{"n_head": 2, "activation": "swiglu", "norm": "rmsnorm", "norm_place": "out", "attn_scale": 0.125, "tie_embeddings": false, "init_std_qkv": 0.0589, "optimizer": "muon_hyperball", "weight_decay": 0.0, "doc_mask": true, "train_tokens": 373800000, "steps": 16245}
Each number is 200 + 20 x the weight over its row's rms, rounded and kept within 0 to 999. Layers, rows and columns count from 0. The size before them is the row's rms in percent of the matrix's.

# layer 4 MLP up, 704x128, rms 0.0842, rows 264-300, columns 0-63
104,209,222,185,201,205,199,203,171,167,201,209,216,189,203,207,197,202,182,158,145,152,189,209,215,214,179,201,193,179,217,202,206,201,191,220,215,179,180,191,214,197,180,176,204,207,201,211,213,191,251,175,204,150,190,186,202,184,194,204,201,156,199,202,190
108,220,208,195,180,190,201,193,186,197,200,206,149,234,186,199,210,195,215,237,205,229,202,165,187,210,160,160,196,144,195,223,161,214,228,203,199,187,189,216,218,184,201,188,203,204,205,183,226,202,178,196,197,230,228,194,248,183,194,215,208,204,194,232,205
101,200,190,191,192,219,194,238,186,211,202,227,214,191,210,192,230,204,183,197,190,173,196,201,153,213,208,201,186,209,189,181,211,202,222,242,167,195,190,222,233,160,220,205,235,187,205,195,218,172,157,209,201,226,207,199,204,181,175,195,207,172,203,187,201
099,212,203,205,180,188,218,224,190,207,241,204,201,227,211,150,205,252,215,179,167,255,242,179,186,200,207,220,227,184,193,195,194,197,183,188,212,211,184,178,177,201,190,204,198,182,171,219,208,183,198,206,185,190,197,162,223,190,204,189,220,185,208,188,238
095,195,175,235,211,201,199,245,212,182,223,232,193,224,187,189,214,209,221,217,211,223,201,221,191,196,210,187,211,181,207,183,159,181,173,218,214,182,211,224,204,182,200,231,205,215,225,199,168,188,201,180,217,183,183,185,201,198,202,247,204,146,205,201,215
095,244,224,198,186,200,184,192,220,227,183,233,197,227,182,235,211,190,185,176,208,187,211,156,209,192,199,209,218,177,192,205,212,194,193,246,223,196,207,189,227,156,186,162,169,207,190,228,193,222,190,157,192,191,181,199,224,226,188,196,230,208,201,217,237
096,209,213,253,201,168,221,206,197,191,224,158,234,240,203,169,209,226,184,175,203,197,189,155,207,195,209,212,176,208,178,196,194,206,233,225,225,209,212,210,197,219,197,187,240,238,199,205,194,210,175,230,215,159,165,206,189,202,202,214,193,215,207,167,232
101,223,226,203,180,206,228,209,205,220,199,222,223,210,180,161,215,211,208,177,174,216,201,193,172,208,202,240,159,219,185,201,184,216,194,216,264,191,217,230,199,199,201,232,168,201,209,187,194,227,208,181,198,197,184,206,178,197,193,218,211,194,183,190,182
105,220,176,194,243,174,178,180,201,186,216,230,234,171,178,219,218,206,221,199,181,195,173,216,190,208,211,186,205,209,247,202,197,214,202,202,206,202,171,188,211,165,188,190,175,217,238,201,217,182,197,199,207,219,242,231,189,210,213,209,163,209,174,202,202
005,158,227,213,215,166,179,205,180,182,172,207,214,216,181,183,205,194,229,202,183,197,193,170,195,226,198,187,216,222,183,190,192,193,174,194,179,199,218,179,210,208,202,198,220,218,231,210,157,191,185,202,201,192,195,231,218,180,220,211,184,205,191,153,207
097,201,239,214,207,205,181,200,199,172,176,212,194,201,175,199,179,205,172,185,218,197,212,193,192,227,179,221,200,193,192,183,198,164,161,185,209,175,237,187,201,214,226,215,202,185,214,184,176,211,211,172,186,196,200,205,212,187,206,220,211,224,210,220,191
100,181,185,215,176,241,178,198,220,208,201,183,231,224,190,237,212,222,212,203,206,211,233,208,206,218,200,216,200,193,185,191,237,192,222,145,232,204,236,195,188,180,219,221,197,209,206,185,203,199,232,220,199,190,208,231,185,185,167,189,195,186,196,205,214
090,221,212,208,221,187,181,221,169,209,214,194,185,195,198,171,182,188,191,215,224,177,184,213,198,183,230,174,206,209,183,195,213,210,199,189,201,206,184,176,188,185,195,187,175,214,170,164,195,169,192,235,186,209,195,230,186,234,171,198,252,182,215,220,205
102,201,192,210,205,218,181,204,158,170,202,195,186,182,196,198,173,194,224,174,191,248,189,184,222,213,195,241,182,195,173,227,186,201,172,223,228,185,169,188,210,242,222,172,210,191,190,226,232,211,231,202,188,202,212,207,216,176,193,198,187,202,201,210,208
102,174,200,204,190,230,152,224,221,197,223,195,201,216,204,219,182,211,189,183,210,229,166,206,192,172,209,180,237,233,197,194,216,205,170,201,229,165,255,207,194,186,200,180,193,209,208,234,248,194,183,217,239,214,178,197,190,193,186,180,201,182,207,186,194
098,194,202,208,135,156,186,240,208,231,187,192,207,219,193,237,197,216,221,181,184,200,204,190,211,209,195,204,208,227,259,176,193,225,194,190,204,193,229,176,179,212,201,205,190,201,192,205,214,187,221,202,182,203,185,183,217,224,215,197,175,176,228,220,194
093,187,179,213,217,177,211,180,242,220,188,185,196,206,227,195,236,216,219,191,243,224,190,221,184,208,191,199,187,195,216,226,230,207,188,154,202,218,194,237,185,195,246,199,236,189,165,204,226,193,205,171,185,188,217,210,207,234,179,181,177,184,200,218,230
107,214,174,165,198,171,222,180,155,168,232,219,199,215,199,174,231,209,185,205,190,208,216,211,198,220,199,172,225,214,176,199,193,192,240,219,198,199,196,221,164,207,169,240,208,173,186,186,214,225,221,178,172,221,206,187,215,217,224,229,210,165,244,205,207
106,195,151,188,203,242,198,201,200,212,189,171,179,209,231,211,223,167,189,174,171,197,209,187,205,195,205,194,191,213,206,198,240,224,188,196,209,180,200,208,205,185,181,222,195,195,202,211,187,205,190,156,213,171,236,183,200,206,194,201,173,183,153,229,185
099,189,169,168,228,208,171,196,168,155,200,172,197,207,183,184,181,229,183,205,181,192,173,176,132,257,244,214,210,203,179,177,210,176,207,186,210,205,228,203,204,222,203,200,212,207,217,215,183,166,152,216,205,175,193,191,188,224,234,205,199,203,233,210,166
097,207,196,200,221,185,210,201,213,197,174,204,220,158,213,174,242,214,205,186,232,213,196,257,211,185,221,197,203,205,190,194,171,208,175,227,215,222,221,200,215,204,173,236,198,175,180,187,224,176,216,197,205,182,207,209,183,227,207,204,202,201,197,172,190
101,236,198,174,215,221,215,209,205,202,185,207,242,192,193,210,185,197,158,206,203,163,203,196,213,204,192,184,229,160,169,194,216,185,227,192,179,180,202,231,180,227,181,199,205,181,212,197,228,195,182,191,219,173,203,195,204,202,170,210,202,194,216,210,188
098,196,191,220,189,208,224,203,174,194,187,228,217,240,188,227,211,172,209,219,197,245,203,205,171,161,186,205,218,181,195,171,193,222,168,202,215,227,236,183,215,216,178,211,200,220,185,183,229,175,214,196,189,218,213,189,198,179,199,214,174,191,198,180,163
101,214,216,191,197,220,193,205,182,190,185,193,191,186,208,241,201,206,216,186,183,180,192,174,183,220,169,216,201,196,186,228,224,186,122,202,197,213,162,229,250,170,190,189,196,197,219,210,218,217,178,166,189,193,188,207,219,190,203,200,231,189,199,228,200
098,211,181,186,197,213,205,208,182,210,204,195,180,191,198,162,236,154,159,170,225,227,226,191,178,205,169,210,189,185,186,221,210,213,149,177,199,155,191,199,188,237,190,181,199,173,187,173,173,219,190,192,183,224,192,195,198,206,184,205,164,218,211,192,200
108,221,226,201,187,194,213,198,189,196,228,227,209,173,197,174,243,228,181,225,237,202,173,223,197,194,181,159,206,230,215,208,183,196,178,191,178,190,186,239,162,179,177,199,258,228,202,217,191,217,222,244,161,226,190,180,207,188,188,222,226,180,175,177,220
010,201,232,185,207,188,233,193,187,197,213,212,203,211,135,195,201,194,211,173,219,179,202,176,176,183,161,196,196,227,178,156,190,202,206,179,204,189,198,194,231,176,170,197,194,210,255,219,183,217,174,231,221,186,185,175,210,178,189,225,208,233,209,181,179
104,185,201,188,219,180,213,188,211,232,193,178,194,194,199,229,221,218,235,204,217,188,192,205,203,189,173,199,193,187,193,220,174,232,186,207,196,214,177,223,177,226,181,170,233,177,210,205,198,229,222,178,215,230,246,251,179,186,206,185,160,222,207,194,168
095,204,191,221,206,179,226,207,149,201,203,237,224,212,244,176,194,215,170,189,220,197,194,212,197,178,199,173,206,237,206,217,232,233,220,206,229,219,213,200,238,209,161,214,191,206,187,199,191,220,201,185,209,219,209,224,198,185,191,180,221,183,216,171,176
079,204,197,170,220,234,181,219,178,216,201,166,194,207,177,201,199,176,211,194,176,177,202,228,226,230,208,183,155,182,215,213,231,219,226,203,233,194,186,193,211,193,195,182,180,188,193,208,160,184,209,232,210,185,208,213,170,222,210,186,178,213,160,200,188
101,197,219,186,151,184,201,218,180,175,199,171,219,201,209,200,212,198,209,214,210,254,234,208,167,204,218,232,223,191,171,197,165,203,180,175,170,225,226,225,176,208,181,222,206,236,238,187,231,214,203,195,185,182,193,193,186,198,189,239,204,189,179,231,184
109,171,207,215,191,202,202,210,184,195,216,196,208,250,202,189,195,251,217,202,218,236,215,200,226,204,198,219,200,219,170,201,162,182,231,204,179,219,203,226,222,194,211,217,228,172,183,201,206,188,190,165,185,251,202,214,206,173,204,212,208,208,207,205,186
108,175,194,246,196,217,191,220,232,182,218,208,221,219,202,162,185,199,226,219,202,203,208,191,191,187,196,215,178,166,211,187,215,176,236,203,218,199,171,198,199,194,197,211,179,203,193,191,218,187,189,216,201,232,197,189,228,229,200,159,230,236,180,208,177
104,228,227,164,181,201,208,209,220,181,210,230,181,206,176,227,199,190,211,175,235,184,188,206,189,205,214,209,212,225,211,194,213,213,206,202,212,194,206,224,210,173,238,196,204,188,184,192,221,192,173,225,222,261,218,209,194,238,232,216,185,194,220,189,188
102,215,215,229,194,177,167,201,192,215,199,174,219,224,204,186,228,173,232,214,213,216,213,174,201,210,213,234,196,205,226,211,181,216,206,216,232,189,187,198,197,195,199,200,194,254,187,203,196,213,183,209,184,195,215,178,239,238,168,211,210,179,194,206,186
098,204,206,182,203,258,187,164,217,236,190,209,210,189,175,172,194,219,182,195,218,215,205,194,200,224,196,200,228,215,209,199,228,218,180,190,205,194,177,182,230,213,221,169,173,204,166,184,222,194,225,199,241,195,232,182,169,224,192,247,174,201,207,198,173
093,208,221,182,204,174,204,208,229,192,175,203,170,198,206,185,198,212,203,236,176,215,243,152,209,175,181,236,171,172,177,176,227,188,206,180,178,202,228,235,201,201,205,191,203,211,197,196,195,203,196,194,196,207,197,211,243,202,237,216,237,206,208,178,200
# layer 4 MLP down (transposed), 704x128, rms 0.0842, rows 264-299, columns 0-63
094,182,211,223,152,210,188,205,205,169,211,198,207,182,167,213,225,176,239,198,209,222,168,212,222,215,202,240,200,210,207,187,212,207,208,258,154,178,209,198,231,221,185,196,206,210,211,166,212,218,207,209,179,199,199,207,185,200,198,182,199,163,203,187,182
099,204,216,199,178,171,185,183,178,240,200,225,185,219,232,219,201,216,211,192,210,183,190,206,225,202,195,218,191,172,210,198,185,187,214,195,199,198,195,207,225,213,257,219,202,214,207,199,210,219,180,195,200,191,182,210,193,200,201,192,142,217,212,198,174
098,192,154,196,229,223,164,214,225,195,178,217,187,207,207,202,237,209,183,195,181,216,206,217,207,193,224,182,173,194,204,162,171,196,231,221,195,200,197,211,226,196,213,187,212,185,162,168,211,174,199,218,196,230,180,221,233,172,174,219,234,181,164,189,238
093,214,207,198,191,211,189,181,176,219,188,211,213,208,207,188,182,202,197,192,193,183,197,166,213,201,206,194,218,208,236,210,218,217,182,233,236,201,212,210,206,177,214,189,215,203,185,190,225,185,176,185,194,131,199,202,189,204,186,183,172,209,191,171,173
095,225,175,204,168,129,164,204,208,206,170,197,218,228,161,206,235,210,214,201,234,189,180,232,207,201,200,197,185,220,200,194,204,199,248,191,190,200,211,193,182,201,159,167,207,206,203,201,195,236,218,206,201,198,196,183,172,191,179,231,199,151,196,172,170
095,252,210,167,228,208,166,217,180,227,183,189,211,225,216,230,197,217,163,181,207,194,209,181,185,215,194,208,183,192,192,191,273,175,188,215,189,226,216,208,188,175,201,209,210,236,191,227,212,210,211,173,180,185,219,199,188,239,174,209,212,204,186,209,221
099,220,214,210,199,224,174,228,193,199,192,215,205,200,231,200,203,150,241,216,210,216,197,235,164,208,198,185,225,185,208,187,233,182,174,168,199,203,221,189,175,204,201,167,192,200,230,220,190,189,223,167,219,181,177,206,202,176,183,149,205,229,210,217,186
099,184,207,231,214,198,191,150,186,195,209,229,180,196,209,207,209,204,218,221,194,205,215,192,206,206,225,210,208,209,230,207,194,205,177,203,191,183,167,221,169,231,232,196,249,201,171,220,205,208,218,204,203,243,193,225,211,195,191,210,210,205,201,180,206
106,219,199,228,197,211,204,175,204,178,160,243,225,182,238,176,231,234,205,201,205,184,215,195,198,187,231,192,194,185,216,173,200,182,171,195,195,226,190,194,196,206,217,181,197,216,227,169,202,208,209,233,179,207,203,163,210,202,204,214,193,198,179,178,192
006,223,176,214,195,183,190,234,187,195,180,198,215,212,198,186,210,200,185,200,234,184,203,205,198,193,183,180,198,238,220,196,209,229,219,158,206,206,209,185,234,205,212,208,195,175,212,200,202,178,211,191,211,189,197,191,191,219,191,181,164,202,189,251,202
096,245,250,220,230,191,177,213,219,244,160,188,191,209,170,202,193,166,203,175,203,202,201,219,225,220,156,196,193,222,225,189,203,182,195,192,200,217,220,192,178,215,205,203,178,187,199,189,195,212,173,187,203,187,204,202,216,213,169,187,196,193,218,208,147
120,223,186,223,175,214,224,198,204,226,216,193,211,213,166,208,207,214,212,202,176,176,195,194,225,174,213,176,164,181,219,188,278,181,139,179,184,229,187,177,190,219,180,199,185,222,192,204,201,193,188,204,218,200,225,187,210,180,183,197,212,186,190,218,177
091,232,212,223,198,215,169,193,207,239,218,211,214,193,234,209,204,187,204,187,213,204,222,178,188,171,206,189,181,170,194,227,176,209,249,187,192,196,225,204,192,150,186,198,176,169,198,215,197,177,202,215,195,189,190,209,265,217,193,166,204,192,246,217,184
096,204,232,191,183,166,196,244,165,201,241,201,201,187,215,187,171,204,212,211,198,220,184,169,244,201,204,242,136,188,189,198,204,210,197,196,193,187,195,214,185,216,179,189,181,211,192,223,184,239,205,208,174,211,208,205,169,191,231,182,172,206,185,191,163
120,178,196,188,193,195,183,209,218,205,179,219,212,185,253,203,196,219,207,186,183,180,208,226,192,188,206,183,154,197,212,199,134,206,292,199,237,175,216,216,210,198,223,204,213,212,215,192,208,200,251,208,210,188,185,228,199,231,216,200,173,171,182,209,198
107,201,211,212,149,219,198,200,231,207,168,215,212,242,221,207,174,216,191,198,185,219,207,181,198,219,234,207,197,216,236,206,163,219,273,196,207,177,235,208,192,207,187,202,220,217,198,201,213,203,224,200,230,188,188,216,201,213,212,208,216,166,248,196,174
098,212,185,195,219,236,187,181,207,218,219,193,194,211,217,219,218,178,184,188,187,241,177,214,141,213,177,208,194,182,234,226,232,171,186,186,180,219,153,211,169,184,236,208,193,182,182,193,214,189,213,195,187,190,212,163,233,178,201,209,207,205,193,204,200
106,197,240,186,184,227,211,222,170,152,208,217,207,185,178,198,177,206,188,188,166,150,228,247,177,216,212,219,203,210,206,200,173,217,181,183,234,198,203,234,206,228,199,197,195,196,185,163,231,187,199,208,166,180,197,193,162,175,202,208,211,193,193,242,191
105,212,199,195,188,196,200,173,204,197,203,165,215,192,209,207,194,213,229,178,201,198,192,232,211,168,193,168,192,230,174,231,199,202,214,214,181,213,199,204,221,184,186,188,181,216,227,226,207,225,208,189,213,229,194,229,201,199,217,217,192,245,156,170,227
102,176,178,208,214,170,180,203,233,192,214,189,207,208,154,166,206,251,164,232,172,194,194,217,171,213,222,204,207,180,234,179,205,198,190,172,182,217,208,192,187,215,220,213,196,198,198,234,208,206,172,218,215,187,170,196,213,205,256,177,177,208,196,216,224
100,208,191,199,193,148,198,222,193,205,165,189,159,180,212,226,210,209,233,186,188,186,229,231,188,220,194,216,190,195,213,229,194,209,239,193,210,155,199,239,221,159,186,198,188,192,205,198,198,170,174,212,209,174,195,217,189,208,186,219,167,188,180,237,183
095,203,212,191,222,212,209,197,175,195,178,218,217,196,199,193,199,207,196,263,203,195,190,169,186,211,189,186,217,160,166,188,229,204,195,201,202,201,178,216,209,240,187,224,230,169,224,152,223,205,206,155,192,168,197,160,205,197,178,217,182,219,197,183,168
103,209,198,170,217,215,194,244,164,217,189,202,179,231,174,216,208,228,212,162,193,171,188,209,198,199,208,169,194,157,192,177,231,215,206,178,199,183,184,209,227,165,202,221,181,212,189,233,211,198,207,205,150,180,197,197,220,185,195,237,206,197,184,215,210
104,226,187,213,205,194,214,202,211,206,217,205,217,214,211,221,204,224,229,197,202,164,199,200,201,183,188,203,175,185,182,218,239,200,184,217,198,190,187,185,236,195,195,173,203,185,199,211,171,244,177,209,221,195,220,219,203,178,231,216,205,214,230,192,200
099,194,227,204,169,187,197,186,201,187,200,214,208,198,191,193,226,195,177,215,203,185,176,232,202,172,220,222,210,245,202,202,174,196,219,215,148,167,149,235,223,209,188,216,210,183,222,185,213,179,188,175,168,203,182,159,155,180,207,184,189,208,204,221,188
106,199,204,176,211,213,202,230,214,191,218,218,232,195,216,199,217,213,196,200,199,192,176,234,188,169,186,208,229,209,172,216,158,191,210,186,171,184,171,213,178,228,184,232,226,178,221,198,216,184,223,184,198,171,191,154,205,218,185,220,197,186,190,183,214
010,207,221,189,213,208,218,240,175,167,204,172,195,190,198,178,201,179,203,229,219,191,218,220,197,206,152,175,238,232,195,167,185,192,192,206,197,202,198,207,237,201,187,201,179,162,225,227,177,215,158,191,229,214,190,230,229,197,193,211,212,205,192,197,226
100,212,190,188,192,179,184,223,183,170,178,214,220,196,222,206,235,197,205,217,211,201,247,203,172,212,192,185,183,194,227,226,173,186,178,199,203,200,213,233,196,145,184,153,199,176,162,222,197,205,213,185,187,175,185,175,199,214,211,204,239,198,207,216,233
096,198,178,197,209,220,157,177,171,206,197,170,209,204,202,233,221,192,185,188,195,212,215,214,191,176,211,175,208,223,218,204,221,175,208,218,192,228,190,210,231,190,182,187,216,200,202,185,231,188,173,213,217,209,195,190,213,181,167,170,211,182,208,244,195
094,224,234,178,172,214,200,190,226,202,166,218,187,180,174,176,190,184,179,209,177,200,200,213,181,181,195,173,190,234,197,218,135,207,144,229,224,175,181,206,192,181,212,192,192,209,227,220,218,217,182,184,179,208,200,210,185,212,226,208,220,212,232,202,191
099,190,211,182,200,179,235,206,208,199,205,194,182,173,161,212,229,204,196,218,178,204,216,214,203,212,191,168,221,216,159,204,187,169,188,206,199,198,204,196,175,255,174,202,208,238,211,148,170,202,229,193,198,182,196,245,183,169,205,184,218,220,199,217,224
115,168,201,212,210,188,215,236,189,200,193,205,188,198,177,211,213,192,231,226,219,222,218,191,232,180,202,225,240,202,212,222,160,182,185,170,202,186,171,211,233,192,189,226,194,204,164,186,179,184,191,180,161,214,188,191,204,226,199,174,224,194,231,198,241
101,197,228,201,203,221,209,207,166,218,184,163,217,205,176,193,201,207,187,191,246,204,227,213,218,202,204,199,213,235,205,185,185,208,256,229,216,223,217,204,227,200,187,211,204,189,187,188,195,202,203,204,191,231,215,221,192,195,238,215,249,192,213,208,199
100,225,180,205,152,229,245,199,198,188,174,188,202,192,192,184,220,177,180,184,186,223,177,196,163,204,209,200,181,258,207,206,211,208,168,226,211,199,219,205,219,179,216,193,197,196,195,165,211,161,198,206,205,210,217,192,206,214,196,209,230,202,202,183,192
107,211,203,192,172,181,199,210,196,194,215,194,206,221,279,172,220,171,206,219,206,202,220,218,229,217,217,222,179,194,189,234,132,219,174,215,217,176,207,225,217,191,188,216,202,194,181,217,180,176,196,209,170,189,185,184,234,203,168,198,202,214,199,211,223
113,195,210,225,242,196,192,194,209,186,214,185,201,180,170,212,199,212,208,222,225,232,199,224,218,163,189,236,182,174,195,195,214,227,97,210,163,218,150,218,199,216,196,175,167,203,197,223,217,182,206,191,195,196,195,200,191,220,176,213,189,175,206,190,186
# layer 4 MLP gate, 704x128, rms 0.0845, rows 265-300, columns 0-63
109,183,173,201,244,223,200,187,225,211,182,216,169,193,182,194,201,230,197,208,225,160,208,196,164,217,193,178,194,205,209,213,221,230,192,190,225,205,216,213,179,209,222,177,193,204,199,230,178,177,217,225,172,231,204,225,215,229,178,215,199,217,208,202,238
095,171,221,220,198,204,196,230,207,226,187,235,219,237,208,207,188,179,181,201,177,155,193,189,203,204,198,194,217,203,171,176,200,212,198,211,179,153,196,196,222,226,201,185,212,211,249,157,226,170,222,201,209,177,225,198,210,204,214,179,172,191,198,205,182
091,171,220,182,181,175,196,211,183,190,201,214,174,213,194,170,205,195,169,193,204,222,209,220,210,179,191,199,196,203,221,221,211,202,204,193,222,194,195,185,198,178,171,246,194,245,193,182,173,199,183,212,155,186,209,213,219,190,155,217,194,212,174,200,161
099,236,188,243,193,211,208,176,190,204,204,181,230,209,194,179,194,201,209,224,206,177,215,190,179,178,176,191,209,201,221,216,181,217,214,187,230,169,224,180,187,202,194,165,237,192,195,192,235,219,201,188,189,180,165,167,228,183,203,165,204,166,184,190,235
088,189,218,235,178,180,199,170,211,182,183,234,194,187,145,181,192,194,187,219,208,213,219,186,175,233,194,211,186,169,206,199,205,186,184,221,208,229,209,203,220,227,220,171,186,185,199,228,202,215,221,182,195,234,200,198,207,226,223,197,183,161,205,205,190
103,232,188,202,206,187,196,210,179,186,243,211,191,212,210,187,184,232,231,180,196,188,211,188,196,198,184,200,195,188,201,233,220,192,192,203,226,234,158,221,211,193,202,207,218,200,191,223,240,184,211,240,209,164,180,214,209,171,191,216,195,201,173,194,181
103,159,179,220,208,172,166,220,179,196,196,209,201,212,199,186,207,241,193,256,215,218,198,205,185,199,174,244,192,212,213,200,224,180,178,211,199,197,173,204,230,192,232,198,204,190,170,225,227,222,184,208,209,186,205,197,184,201,232,208,227,209,163,212,246
111,224,182,214,184,194,218,206,235,246,209,234,165,192,176,220,212,230,217,228,188,187,195,227,222,209,176,210,211,219,177,194,190,172,192,166,223,204,175,226,187,216,191,201,192,202,181,204,197,205,189,182,166,199,209,158,185,235,193,207,201,183,191,197,188
003,212,203,170,208,221,191,198,164,180,240,162,158,205,171,176,196,210,170,230,244,201,189,222,211,198,190,207,181,176,187,199,213,195,203,171,200,233,211,221,226,204,220,209,180,170,192,211,203,176,204,204,200,200,236,161,202,205,179,199,181,205,222,234,233
101,214,215,216,184,195,210,205,234,207,204,220,215,189,182,254,189,202,220,213,205,206,229,213,229,205,206,190,232,196,201,234,193,205,225,222,236,195,223,208,224,219,206,191,221,218,201,194,166,230,193,207,175,253,215,212,197,211,164,224,207,186,208,198,191
101,199,206,194,180,265,198,220,188,209,229,176,141,209,184,188,206,203,212,198,195,206,197,194,224,216,198,221,213,165,204,180,205,205,201,204,203,169,221,156,192,177,186,205,179,194,192,189,226,184,192,219,185,214,194,197,219,196,181,186,231,212,248,222,209
088,174,201,210,190,233,203,193,218,195,197,198,235,172,178,198,234,234,209,220,187,238,215,161,199,191,179,200,216,188,235,187,152,193,166,183,228,219,221,218,175,223,212,219,234,154,233,231,191,179,210,216,194,171,220,205,188,205,207,194,160,215,191,193,199
097,206,197,195,181,217,168,167,190,185,180,217,184,201,218,196,212,202,232,212,215,184,219,233,202,227,198,179,232,200,204,203,183,203,176,231,158,178,181,184,236,230,224,204,222,195,195,214,192,187,209,196,179,191,197,198,182,159,206,195,217,216,231,203,205
101,193,220,175,176,204,216,207,188,185,199,213,163,198,183,192,209,185,187,189,171,233,259,178,204,199,208,204,220,200,228,208,199,219,219,215,214,207,185,217,205,197,176,213,206,186,189,195,166,184,217,217,145,148,164,200,220,213,213,227,208,209,199,228,176
092,219,228,221,228,216,186,209,211,174,184,215,207,180,205,171,175,203,175,202,219,191,196,217,168,166,222,149,199,192,135,217,164,187,236,202,207,192,196,234,197,224,174,185,198,197,228,192,206,210,188,184,187,192,230,225,182,213,213,191,224,203,216,178,170
095,207,208,203,197,160,237,178,241,206,169,194,201,212,170,185,211,185,204,196,213,189,174,222,229,213,167,182,203,210,193,186,196,203,204,163,233,206,229,212,190,199,208,201,212,195,191,198,191,234,201,154,209,166,218,239,187,216,153,200,165,205,208,222,216
103,215,204,245,187,209,198,195,175,207,215,168,232,235,208,198,241,213,175,223,163,207,153,222,177,210,222,223,214,204,152,187,185,232,161,186,163,189,180,199,199,185,206,187,219,220,183,224,196,189,181,250,157,201,212,191,177,236,225,244,189,186,173,183,206
107,187,201,222,188,181,201,253,198,223,199,211,215,213,217,203,205,170,180,198,160,208,204,190,177,178,160,197,181,183,232,187,211,198,220,236,208,167,190,220,223,200,201,214,230,201,204,193,167,213,208,196,199,231,200,208,186,201,210,218,179,188,256,152,224
102,200,206,177,194,188,186,176,151,183,148,197,227,231,214,191,189,200,204,173,204,201,193,186,198,189,224,175,182,175,179,169,219,200,219,196,192,172,224,198,226,180,220,198,186,173,233,209,242,191,185,220,203,199,240,180,209,176,224,210,194,192,187,184,177
100,245,198,197,182,229,198,225,189,174,186,204,172,209,202,197,186,202,213,185,199,161,208,215,215,213,197,224,165,222,188,205,227,214,224,203,188,221,218,238,161,170,189,180,187,163,193,192,232,220,207,194,194,205,173,198,187,136,202,191,186,193,165,181,178
097,178,204,200,201,150,184,226,220,196,223,161,203,201,182,200,213,176,203,196,208,201,202,183,157,174,219,158,182,165,190,217,208,227,181,256,190,193,212,197,236,244,198,168,198,175,203,178,210,190,192,186,205,216,187,210,191,254,236,219,212,198,193,229,226
100,183,179,222,202,172,179,215,195,193,189,203,165,240,212,218,257,180,213,206,206,167,196,199,213,196,216,204,170,191,196,168,207,196,173,190,166,176,200,208,218,184,193,198,229,154,192,192,224,187,235,226,164,180,181,212,196,213,165,187,219,158,163,187,227
109,214,210,218,214,195,242,193,177,176,199,189,231,187,178,200,188,224,229,208,226,192,187,178,223,208,210,197,167,213,173,199,219,197,186,169,213,203,213,161,240,180,189,197,200,177,183,182,187,197,168,195,184,212,200,206,204,196,197,217,197,173,241,163,232
100,186,190,253,195,209,181,214,162,221,220,204,167,192,197,156,184,179,185,222,170,201,189,178,182,184,224,211,199,184,178,218,210,214,180,202,226,174,209,199,213,211,157,185,193,190,177,213,191,196,222,240,177,223,214,201,211,189,194,208,168,192,205,179,192
101,211,221,243,186,180,235,172,179,199,203,226,200,208,159,154,189,162,160,218,174,197,183,214,182,215,211,198,215,224,184,215,218,201,156,229,229,181,194,212,198,183,202,214,226,213,214,220,189,185,190,222,201,216,194,193,198,200,178,203,204,192,232,230,193
005,206,174,230,184,199,180,239,197,214,187,179,215,205,198,206,190,203,195,211,191,190,183,204,249,185,219,181,150,210,201,222,207,191,209,192,207,201,239,188,196,186,230,213,228,243,197,224,188,163,229,223,189,177,215,195,187,189,196,200,161,213,221,222,223
101,179,201,208,183,212,193,212,181,211,226,204,213,194,235,202,241,230,157,200,202,198,162,178,208,181,222,221,184,198,172,178,227,194,191,187,197,193,159,208,246,188,171,197,199,215,217,199,188,244,217,234,215,216,198,202,195,188,257,204,219,218,212,185,215
092,229,218,233,221,235,207,239,141,202,202,195,219,230,233,207,207,248,189,195,205,220,199,227,194,199,151,196,204,206,211,190,215,218,209,209,193,191,226,214,188,206,216,194,200,164,212,218,192,208,211,193,172,184,199,213,172,190,217,227,208,213,210,198,184
087,200,207,214,165,172,210,217,229,216,160,237,208,178,188,150,192,208,199,198,193,207,224,178,184,182,194,178,228,235,175,184,179,214,204,209,222,155,211,195,176,191,199,221,200,235,196,215,183,231,181,170,196,212,176,190,207,164,195,214,227,187,205,207,223
104,171,184,229,195,196,206,182,206,207,226,232,204,190,178,227,180,214,209,210,185,228,186,192,186,218,183,168,199,203,216,187,186,191,214,215,151,214,216,206,178,250,225,201,185,226,193,221,206,166,205,232,195,188,205,181,186,199,227,176,165,204,237,195,155
102,218,160,167,174,228,230,212,191,218,210,221,222,189,186,195,186,214,193,196,200,183,202,191,169,202,223,160,170,194,166,153,219,208,230,185,210,222,193,170,198,189,218,231,206,222,204,197,209,226,213,180,193,165,212,150,206,213,170,223,173,182,182,206,199
114,179,223,213,202,233,221,209,205,206,207,144,203,198,184,192,212,188,212,198,217,199,201,194,214,205,186,202,193,195,211,240,187,259,225,203,205,203,204,230,196,219,231,203,221,160,204,200,225,203,219,184,192,206,203,191,190,160,201,203,214,226,214,201,224
097,157,211,210,222,199,193,172,219,182,197,210,214,189,193,173,175,177,201,196,201,220,228,169,212,169,199,178,187,181,162,228,205,199,165,211,203,197,223,182,180,165,182,214,204,170,202,222,167,232,151,194,191,209,193,173,206,176,251,184,197,211,170,198,227
100,207,218,199,190,190,189,224,198,211,230,196,211,167,199,158,196,180,186,190,150,190,194,221,171,198,215,195,248,216,192,206,205,195,143,206,175,193,224,206,205,197,205,200,182,188,199,208,163,168,187,221,225,179,196,176,185,199,194,176,153,217,213,189,191
102,194,186,192,180,195,214,177,229,170,181,185,188,186,200,222,184,222,193,227,183,183,223,198,227,165,179,250,208,190,201,186,209,215,175,200,200,194,157,188,200,214,209,184,225,203,187,189,175,190,160,224,247,198,218,196,169,240,204,225,170,185,217,184,174
104,198,182,206,211,210,220,170,171,186,179,172,152,204,203,222,201,203,201,198,206,194,162,204,222,176,262,177,204,199,190,187,229,205,183,202,208,219,180,200,214,166,206,192,184,212,195,227,177,199,210,231,209,219,181,206,195,196,211,179,223,160,196,207,165